python train.py --n_layer=16 --d_model=192 --n_head=3 --n_kv_head=3 --head_dim=64 --d_mlp=768 --vocab_size=4096 --activation="tanh_gelu" --norm="layernorm" --norm_place="pre" --norm_eps=1e-05 --positions="rope" --rope_base=10000.0 --rope_fraction=0.5 --qk_norm=false --attn_scale=0.125 --bias="none" --tie_embeddings=false --parallel_block=true --init="normal" --init_std_qkv=0.0344 --init_std_o=0.0 --init_std_up=0.0344 --init_std_down=0.0 --optimizer="adamw" --lr=0.00163 --beta1=0.9 --beta2=0.95 --weight_decay=0.068 --lr_head=0.00904 --warmup_steps=342 --schedule="wsd" --decay_fraction=0.605 --decay_shape="cos" --final_lr_fraction=0.0 --batch_tokens=65536 --seq_len=512 --doc_mask=true --z_loss=1e-05 --train_tokens=591100000 --steps=9020 --dataset="wikipedia_en"
Each number is 500 + 40 x the weight over its row's rms, rounded and kept within 0 to 999. Layers, rows and columns count from 0. Numbers have three digits each. The size before them is the row's rms in percent of the matrix's.

# v: layer 7 attention value, 192x192, rms 0.0599, rows 105-127, columns 144-191
# o: layer 7 attention output (transposed), 192x192, rms 0.0617, rows 105-127, columns 144-191
# q: layer 7 attention query, 192x192, rms 0.0682, rows 128-164, columns 144-191
# k: layer 7 attention key, 192x192, rms 0.0708, rows 128-164, columns 144-191
v105 096:496472558464508504479534521559492499508495511492443546484515435497350590504510460463537465490502540560606554481480518558539480479470537500520518
o105 096:542450556484443577425498574489506439555546477566533470550515460538518554583557486495503448502479537512536477489520541545537489505515494490545491
v106 096:477479504528470481517538541465487496510570497495547460501440520490560503506528570550516519533476541518492461505509464545488506468579522562487486
o106 096:461511441512507530475502485494480556481550472610565547445520510483501544383492540542482546473466572516509578464494494513483460495507485521550489
v107 099:481423457450481521433489489392419569480453506517519438457541579563425490508545491515464519525501500503471462489536542522495459526435417478511480
o107 094:479512512516514484485520514492438429555515479539540484554535474550514445519590506498446504502534468528504463571490475468530497471533456487512487
v108 104:504448512464470475503572489509524480505540513498450456525479486472506417471516535508516490480472457408473536534479519508511516554526488510509451
o108 105:572481499486501550502482508483502537466551519463539525474535542440511480446438476524488536462508512500418490573484494458496465544540481504494535
v109 086:507430534463505493457525484470537416517505434529548515558527459560456447564557500529508480498432578495573490536455546543582498533396541529424518
o109 086:429552524492493532598569485550514542384527454471511486542489482473539539489485552502515472478529500467452494465464519530481454511477508498358475
v110 089:419479554463555506465562468482522487509420465575491520535515542513521546470490408459536472568520425559554506484498530611480543536532460523460442
o110 091:518504549516450511451568551514508442623515486493475530541514436495507455538496456561519526442546540574491519435428458518483504460490565529452543
v111 108:541482550529509529505564472467600517549469516484480500535510417532500561512481437439526399542500474522497485552475467572505456575467502470410477
o111 109:531492472455537442426492561496448512543509486485485515448519469482525482531494487525519442439489488467518502407454448540541463551446523615508509
v112 098:494611522480542461472527502585462482497521511517452555528483492447509473495526517509498546478485488470473528440548560486490498512463497517440535
o112 101:478551391472508457561459475538530551438498542510521501471456535511517519500518561473501473474447467478535493441535474526439450470488466495515457
v113 091:475470512508448504411513418537430433476490556471573454511501518532459450503552503503566512503452513522519539518488465418543545510431503497598449
o113 088:428501502507596540540555468513553590519472508414491550548461440532511452476419521468531502541469546482545516460487482424491447533504474567462522
v114 094:479511459543510532488473422597468550551519465481543504525491517493503481534421388493462538471520552473477461530519505469445442481431479481567495
o114 093:474505452396472487489468466479486521494428495471433531506460442509500460543464562463568435525484534467543453555522479519482520442503546538539393
v115 093:483495475548499471582522461519430501440513509470486562568544490499539449492531446467461494504469542508504582482420504530541496523543476504521495
o115 094:521483509521526434480501540544530465542554497483483485491595504492438478571499452484552483540553443510490523486428500491509468535505440529473483
v116 105:460472521529514486520501525543487479592499505539481497495441481484461496496482429487490483534513441559518526499527524557461392583468494414441545
o116 103:548514512488476525414522547510536451449494522509518418503385438495544451606539478553516470501443494500452462438451491484528515565418531535560434
v117 105:482484593518523509483556488504428522537495490541573519515521521555497532523498470484510452515531460490422485526499433446457435414553479487480516
o117 104:457481537445506483500508497499476455541479495502510446512474450541480476498537557421473541528527431472496517469516501506526481505533536516486413
v118 095:441508406524508491511537522536487474491457574532535527475483507522512438551475569525436524494509537470399510427443554469543485495489555524460477
o118 101:438579503479510434527476462515506516499542474555530500450484536547505579487429528437487508458476529526468535530518453455473528489456527501488511
v119 100:478476549519518498450561538508463462505496437524499507510484421554518417516473486472520501501512595449453592580483404526532441491511488513491513
o119 102:454490549451511527560541492535499539554597558501526486524530534502533544511539561434497502473492519503548544530525446447462455522524539505497458
v120 101:464462513516482548458526586526552511521482572479499508511505507501539559487506516470486546476507507476624530489526540533427531435505506559540497
o120 102:504529494493474517451525480451551518516531519511451536507481592483456539491525435557446498555537561521483521533545542575516468460541484542446475
v121 103:466433481542516487498502496562449481499473532497527498500508485519458512422435507507526484509484479511503520523512446501558503391447476521575531
o121 100:466518509488498505485547480455440493557465543506434466494444466570457548551494483492487512475521530470476496491516431480511504452526560574472488
v122 106:495593471490513494500450514437515521577484524508487460440520502498496508469520504470502566477518371522458544471455416498517357561485428540465520
o122 109:460557544515477439454515542448473414487458543493516520455535464500560463489536547443435527440456483482446531488514455453559590506538541473561504
v123 103:462459531502486474525506456585462450546483526473516514567554536505483454525518554543540398533490554515402379436562538430516556449525602446544519
o123 099:436477521436542552469554480540479567487467487541550436561445486506540574497439453565507489574551525521485541567462522586468451537506481505470546
v124 105:504435458503493443456460473471540514507449532511470480432531535524531490516477491492556518571539462543408506508543547539522448526486460511471454
o124 108:544436534529521551480584577513446436538476559512524471563441546560451480556500442521518471458541513574469465543424486482474524472477524500469494
v125 104:597550570500456473556560548561472444584480453483480520483513503515430528493522516480486455488516556407449461495525531482520535598424500487414546
o125 104:555502455444524476562452537540510541477566512525428496484488515535506487469455526468530502424490510476480484489548463496471434478459473485484472
v126 106:518424542548532486451557571505539540461543469492460511463482499518391534531476459463481457506481500464425397485561523450514542517548473503460467
o126 103:496489500471483466448516420571474481583463491521496451493563474514429503496469450497471465494514505484524475515515476502554535450550568545580508
v127 097:492483470469532512484513443415506537490493478497416507504512464526525502540421482470480480471547588551495491491506479458524526504605502518448469
o127 096:431512533536529482462461536529526467600521487598507497521531456525554464546548493459533505520450485566580505482558562530424495468520487489479489
q128 098:565490471566456516473546508487469482556524521530556543487485523471544571497423490489527436504408524551494507545512535483518496499489534468520456
k128 105:520503508487459472522536427553447532556467491445490477481548450425499508479512464527498538497521530485503513495470417549531480570499542474526480
q129 117:523511482546489464474499549455526494492569444529495596532433521490555547478497549535590442476485483497456454472573547485446553513406482495470588
k129 091:500519429433577521532415507538500484539521486545469472453520495492498508501530494465501536522450520489460564493541490504496452455471552511463432
q130 084:497525491453530521559467532508528509457478499484489466480506519509489438509617515514460556554508505474542457505482472443517501470532467530546575
k130 076:528509482514526522471462477490516411421487444583492546565504478480447465457491496458451469547469484448529484529559531502485535521540490533537463
q131 087:490498471466466492550471443533448555534458537434519442460556466531387534521501451488463531480494518566504499523453453471503455491547548478515526
k131 090:495534558501410421534572489493516493521502530477533556504521481469564529534541534586482482482479518460466415498502483491495499528484473414503492
q132 086:492511527451553519508475437487448559487494558514522463453576488504417520610494457502474557482526476476518518484452471465584462441529555488507499
k132 084:519500539515424451551564533550472501515518536476511514464520485427537539525497465539496508484551501586496452490506518514521477460455512475497507
q133 086:489502443529509441464505480531513468518527482535515514512502521556579444496454505459560536483470468420444520496525517503532506509437420531493511
k133 104:503483501487574549550482478446520569437455456520431550511547486493526506493494472510534546482523496545545565481526543547555518467530614504505492
q134 082:498511486536501573557462453508491510532457533491489437506538507530505521465457470463528568488524570483483455551515489507539400542469454490572470
k134 071:502518510500436493613556512526540489542538489465506490513528517481528541527510550530551507461549538483470425430512464475575470483517463484417489
q135 085:501490514528524474440557495488558458528493440550501545533494478487560451442424545447472456499484504508464542533556538572447498573497447526465511
k135 092:542517438499555595495433528496494478490479454553429487495482504544477450455492533448540517520493523486484547536515496468494528489502497508483510
q136 088:490517494463471521532442549530488492559465517562505434477525505530459532468521481474465491519464499481458474461488457488429499487490570477477477
k136 119:499509557486485531487486474514491453524500529491551554499508488573504500477545488474483506478492520499477366488490518554436523514465488516489475
q137 101:448450476476479497529520542527531528462465491464509482544530511508492498566432473514452526473509438530443452549457554476549528427576563460564430
k137 075:495542490422476398515495464551516535516466459466526513565504501491477514519490462543479452480566489463487510447467491488496475543401453455440542
q138 109:421523564521499491437480477554493429525484513489454496558440513489540487503572489530498573494538481448525483502461526514489527560543520539507453
k138 089:516426532465515471482568455488508487474549550481455462523512490567502444575482513540579441464515480483425590518497554562475533530488494470385525
q139 098:480421428541443535519515537475532488422541544454461550479499484505503521542467557519523470454516522447554524505507495450519429532490494499497545
k139 113:515443510520500522549457518448484508513514483522468519494505528483490494483467530533514468555475537534486549568496463548517528442485485559500506
q140 096:483452504501461432543512523539450509491543532436504519519489510534473507540547612538520471537491523361529492410547490487444536430537509442488480
k140 085:474503484438464493519490463554507462477496530479539482487468433515505554484492490515500481509537500472473497471497483492500551514524486504484441
q141 105:463488586550505478488532485414483506538416475433422565421481495476528495532534532472516476489559462448527555456535543517506562492472502454511484
k141 112:518472468536556491419529571519457559448516412469448486582451499560539499468500502448462479510488504458511529467522446503485514544445471537555561
q142 088:510532485499572535508470460477532455534611512547499553440431503519528473469508472535447386506448465411573503501445511404556551419572587559508492
k142 127:507525541467444455571530497549500505462514544412483475436539467443512517487496501526473513476566538519482515438504490506455488564425489455510539
q143 099:549534552523516487522454446506513434449485516451453446532504501452450562597503451517508568507551498553491485496506487503540486543510575505453507
k143 069:494480543487487530522585499515463538536448535453526413528444519453524459501501475519510496497554478557571432468491454462474436542539465585428521
q144 115:374504498544501562457489507532484572505491447457487449506473538559498430611476463469452451523502429523486572493449517592486537466442504452531469
k144 110:572444481552516455495527494495536485522512492488538513548498376537501517518474516536481484464481555519509502525485564497538506546506412538503536
q145 105:543537512495499499424502519506559527449518554509494472566509508485520536491441537566502511428503516591486426476528494490508485424521537466599509
k145 105:557550496486494567471514550513489522527462453536467472524464487514440512449451479454482509452458515463568450555504426476484542447471493510502520
q146 044:511484428495515495448535541479449484525545544486532507435554469539469547579488570562553550570540508526468405431497548538515477500524533461522561
k146 244:463489554480436434538519502571481511535459520455505489483538477431484543548529468562485510464561506458522437471456439497542472542514506430525458
q147 145:459481539439480464517524464491465521513462597462490410484502475452469529528565548529434499437550534497540511463544495471543506531509498486541469
k147 054:537518456444488460481507542487568452452491439499463509523446525513555471439444544472469464535445494472484521463514537460507538490468508549474540
q148 104:508537485439550473526485484491475502536457542556471429552495455535413483468506463480420527573495565515479484438501506585468461547474474518479545
k148 099:497464461482499543446503472475574506516450504479449435492522400460547478500482593470491472498523504523432457544510487532468524521497553521484460
q149 115:503460470500540496450485462466504473506471504413505491572519505487538484437450472555471497515469481529500484409517573512558523576475527509414525
k149 110:516518479524497435463487516465567527546484442542541465469498583515501560560510457539569598522504461451498454498491549481462432563480576551534459
q150 108:511494529563528509511482458513497527473517533532443502543507494418460478517527524511468373501457511438553450463550471606531558492531524534516499
k150 105:454522551486491491467549466499550484535490526487466514532445528461522474564465489498485537504573468504537474432522529518512445451467480494502526
q151 114:595504529552481509474487497507569492513586560531480471502515446456537475536481488532498540525467488488517512555579528421551510501507512462469469
k151 109:424524497474536516448577439486523487555387557534504462525486445531456513410564425506525511508483495424480463490473488493511572602392486483474498
q152 116:516498506573463505545573443459408483498504517560508473476521419570487462487524464545472509581527540405489528504537483508495505490522449422469524
k152 107:505495529401477429449532477515504435476490488523530434510509457449517550569557420514481446491512507477540495494531479557482536497529569482492464
q153 117:457475424511554526466484505434493585525478497544472512516495430570409507540608509497492518498562520516534467526543491491517519481510511519589488
k153 109:485537532521440438474468410577539530475519482514457525511535506602488470527508492492543451512512456496477568508506563494559450487499468493528434
q154 114:479462431531550564536537484557500496530471542489413480551515495459579440460542550573521535440520510472457504527518461512489452471427417549429480
k154 110:499472479426498471517467434482514425525518446615488544478523536539552486467478539505448468441477447516510522566469450522542514473520494527573530
q155 105:522456466473512552538515493536470535501521560569413469491452503464475505454522514425519551456496532548472482513537436465467501547534551499500517
k155 099:478496469572437464525574591491515505496482503518462471527506574528519510497523493533481460461477567517543473569589523502536532496477478481564515
q156 122:519542532520504534446507524569520439472465453486406444536535468451490518436481527473476526517533470483496498539456478468431469504487582551441479
k156 115:497589447508515489505502586425477521528497509489465438473475552560441526498478496535487534489540482411541465429500560514510553417510444466499475
q157 112:478493516543506514434550538478493498587410475530517500550481480522455549423518490507444425471495436495518505468499500521495541517551454525550523
k157 110:477532469511446509477549537430472487484598471538481489458492535488530498501537512505427520519513470578470537446520450552511523508523496468422446
q158 114:578415492459481528515502449540515514525473561490563458631491459425484515506466495549502495485442502525529520529477514489433503528480507493533501
k158 109:497460525489526481519565479504479387525438509485499482455504524488516513484508459487496530489523403451552475539496516538578556456514566462529576
q159 108:569559468534462573529481525519525422487595515447612539468511463509513428515571421503494456487539544535424599465512490532444482500524519538492497
k159 104:536528514572488504559434524499535461503488489510472451469544426474518573522524439485465494445478534526455447470470531498471518561470498480513520
q160 113:451458478502523521463519437479488487492564506501549483516495506484572489488536483478430505513521547466514500476555591551503512490518507508484566
k160 107:442445423526454489497550449554450497497486525526501530452481501526452461518511484540576469486470502447500561541512479427550514538513509420480454
q161 108:491522461594489504494472505506536431457529521492494490497473512536379474536491533496484487505543465631443442433514509473422534569479492429520521
k161 102:411478525544515487486473551528461630485456529533514450481483492515472544525566457549496542466538518571494464479439475519519477528518488519528529
q162 107:544481466532483478539528516442560461491490422544520453508459415556449492485465476479509494519498570493517556484542516544538491513480498488447481
k162 102:605448483513478467490517479478537461495497538506527476485511562524476510517492532512462438498448582563465510504474494543432468536511514529460526
q163 106:439435467478472501444563517453568476386457525570461538544492577470434516499502463516564493550490485520490510505447506569463502559499500512522484
k163 102:532465464494533408403520462523504546503522564556481573556509513487512470466449533530499518451511413457454498506464528523447480414401550476498522
q164 107:473548543478496538499521471510486547445526580488463471483518501563478464521481492560467498461564481451468467473465516519471503444550494464491520
k164 102:567515500505434463503482486487556495416542486519554489526436508505562534512521490514469385464540500510511452598560459422460611544496494488511460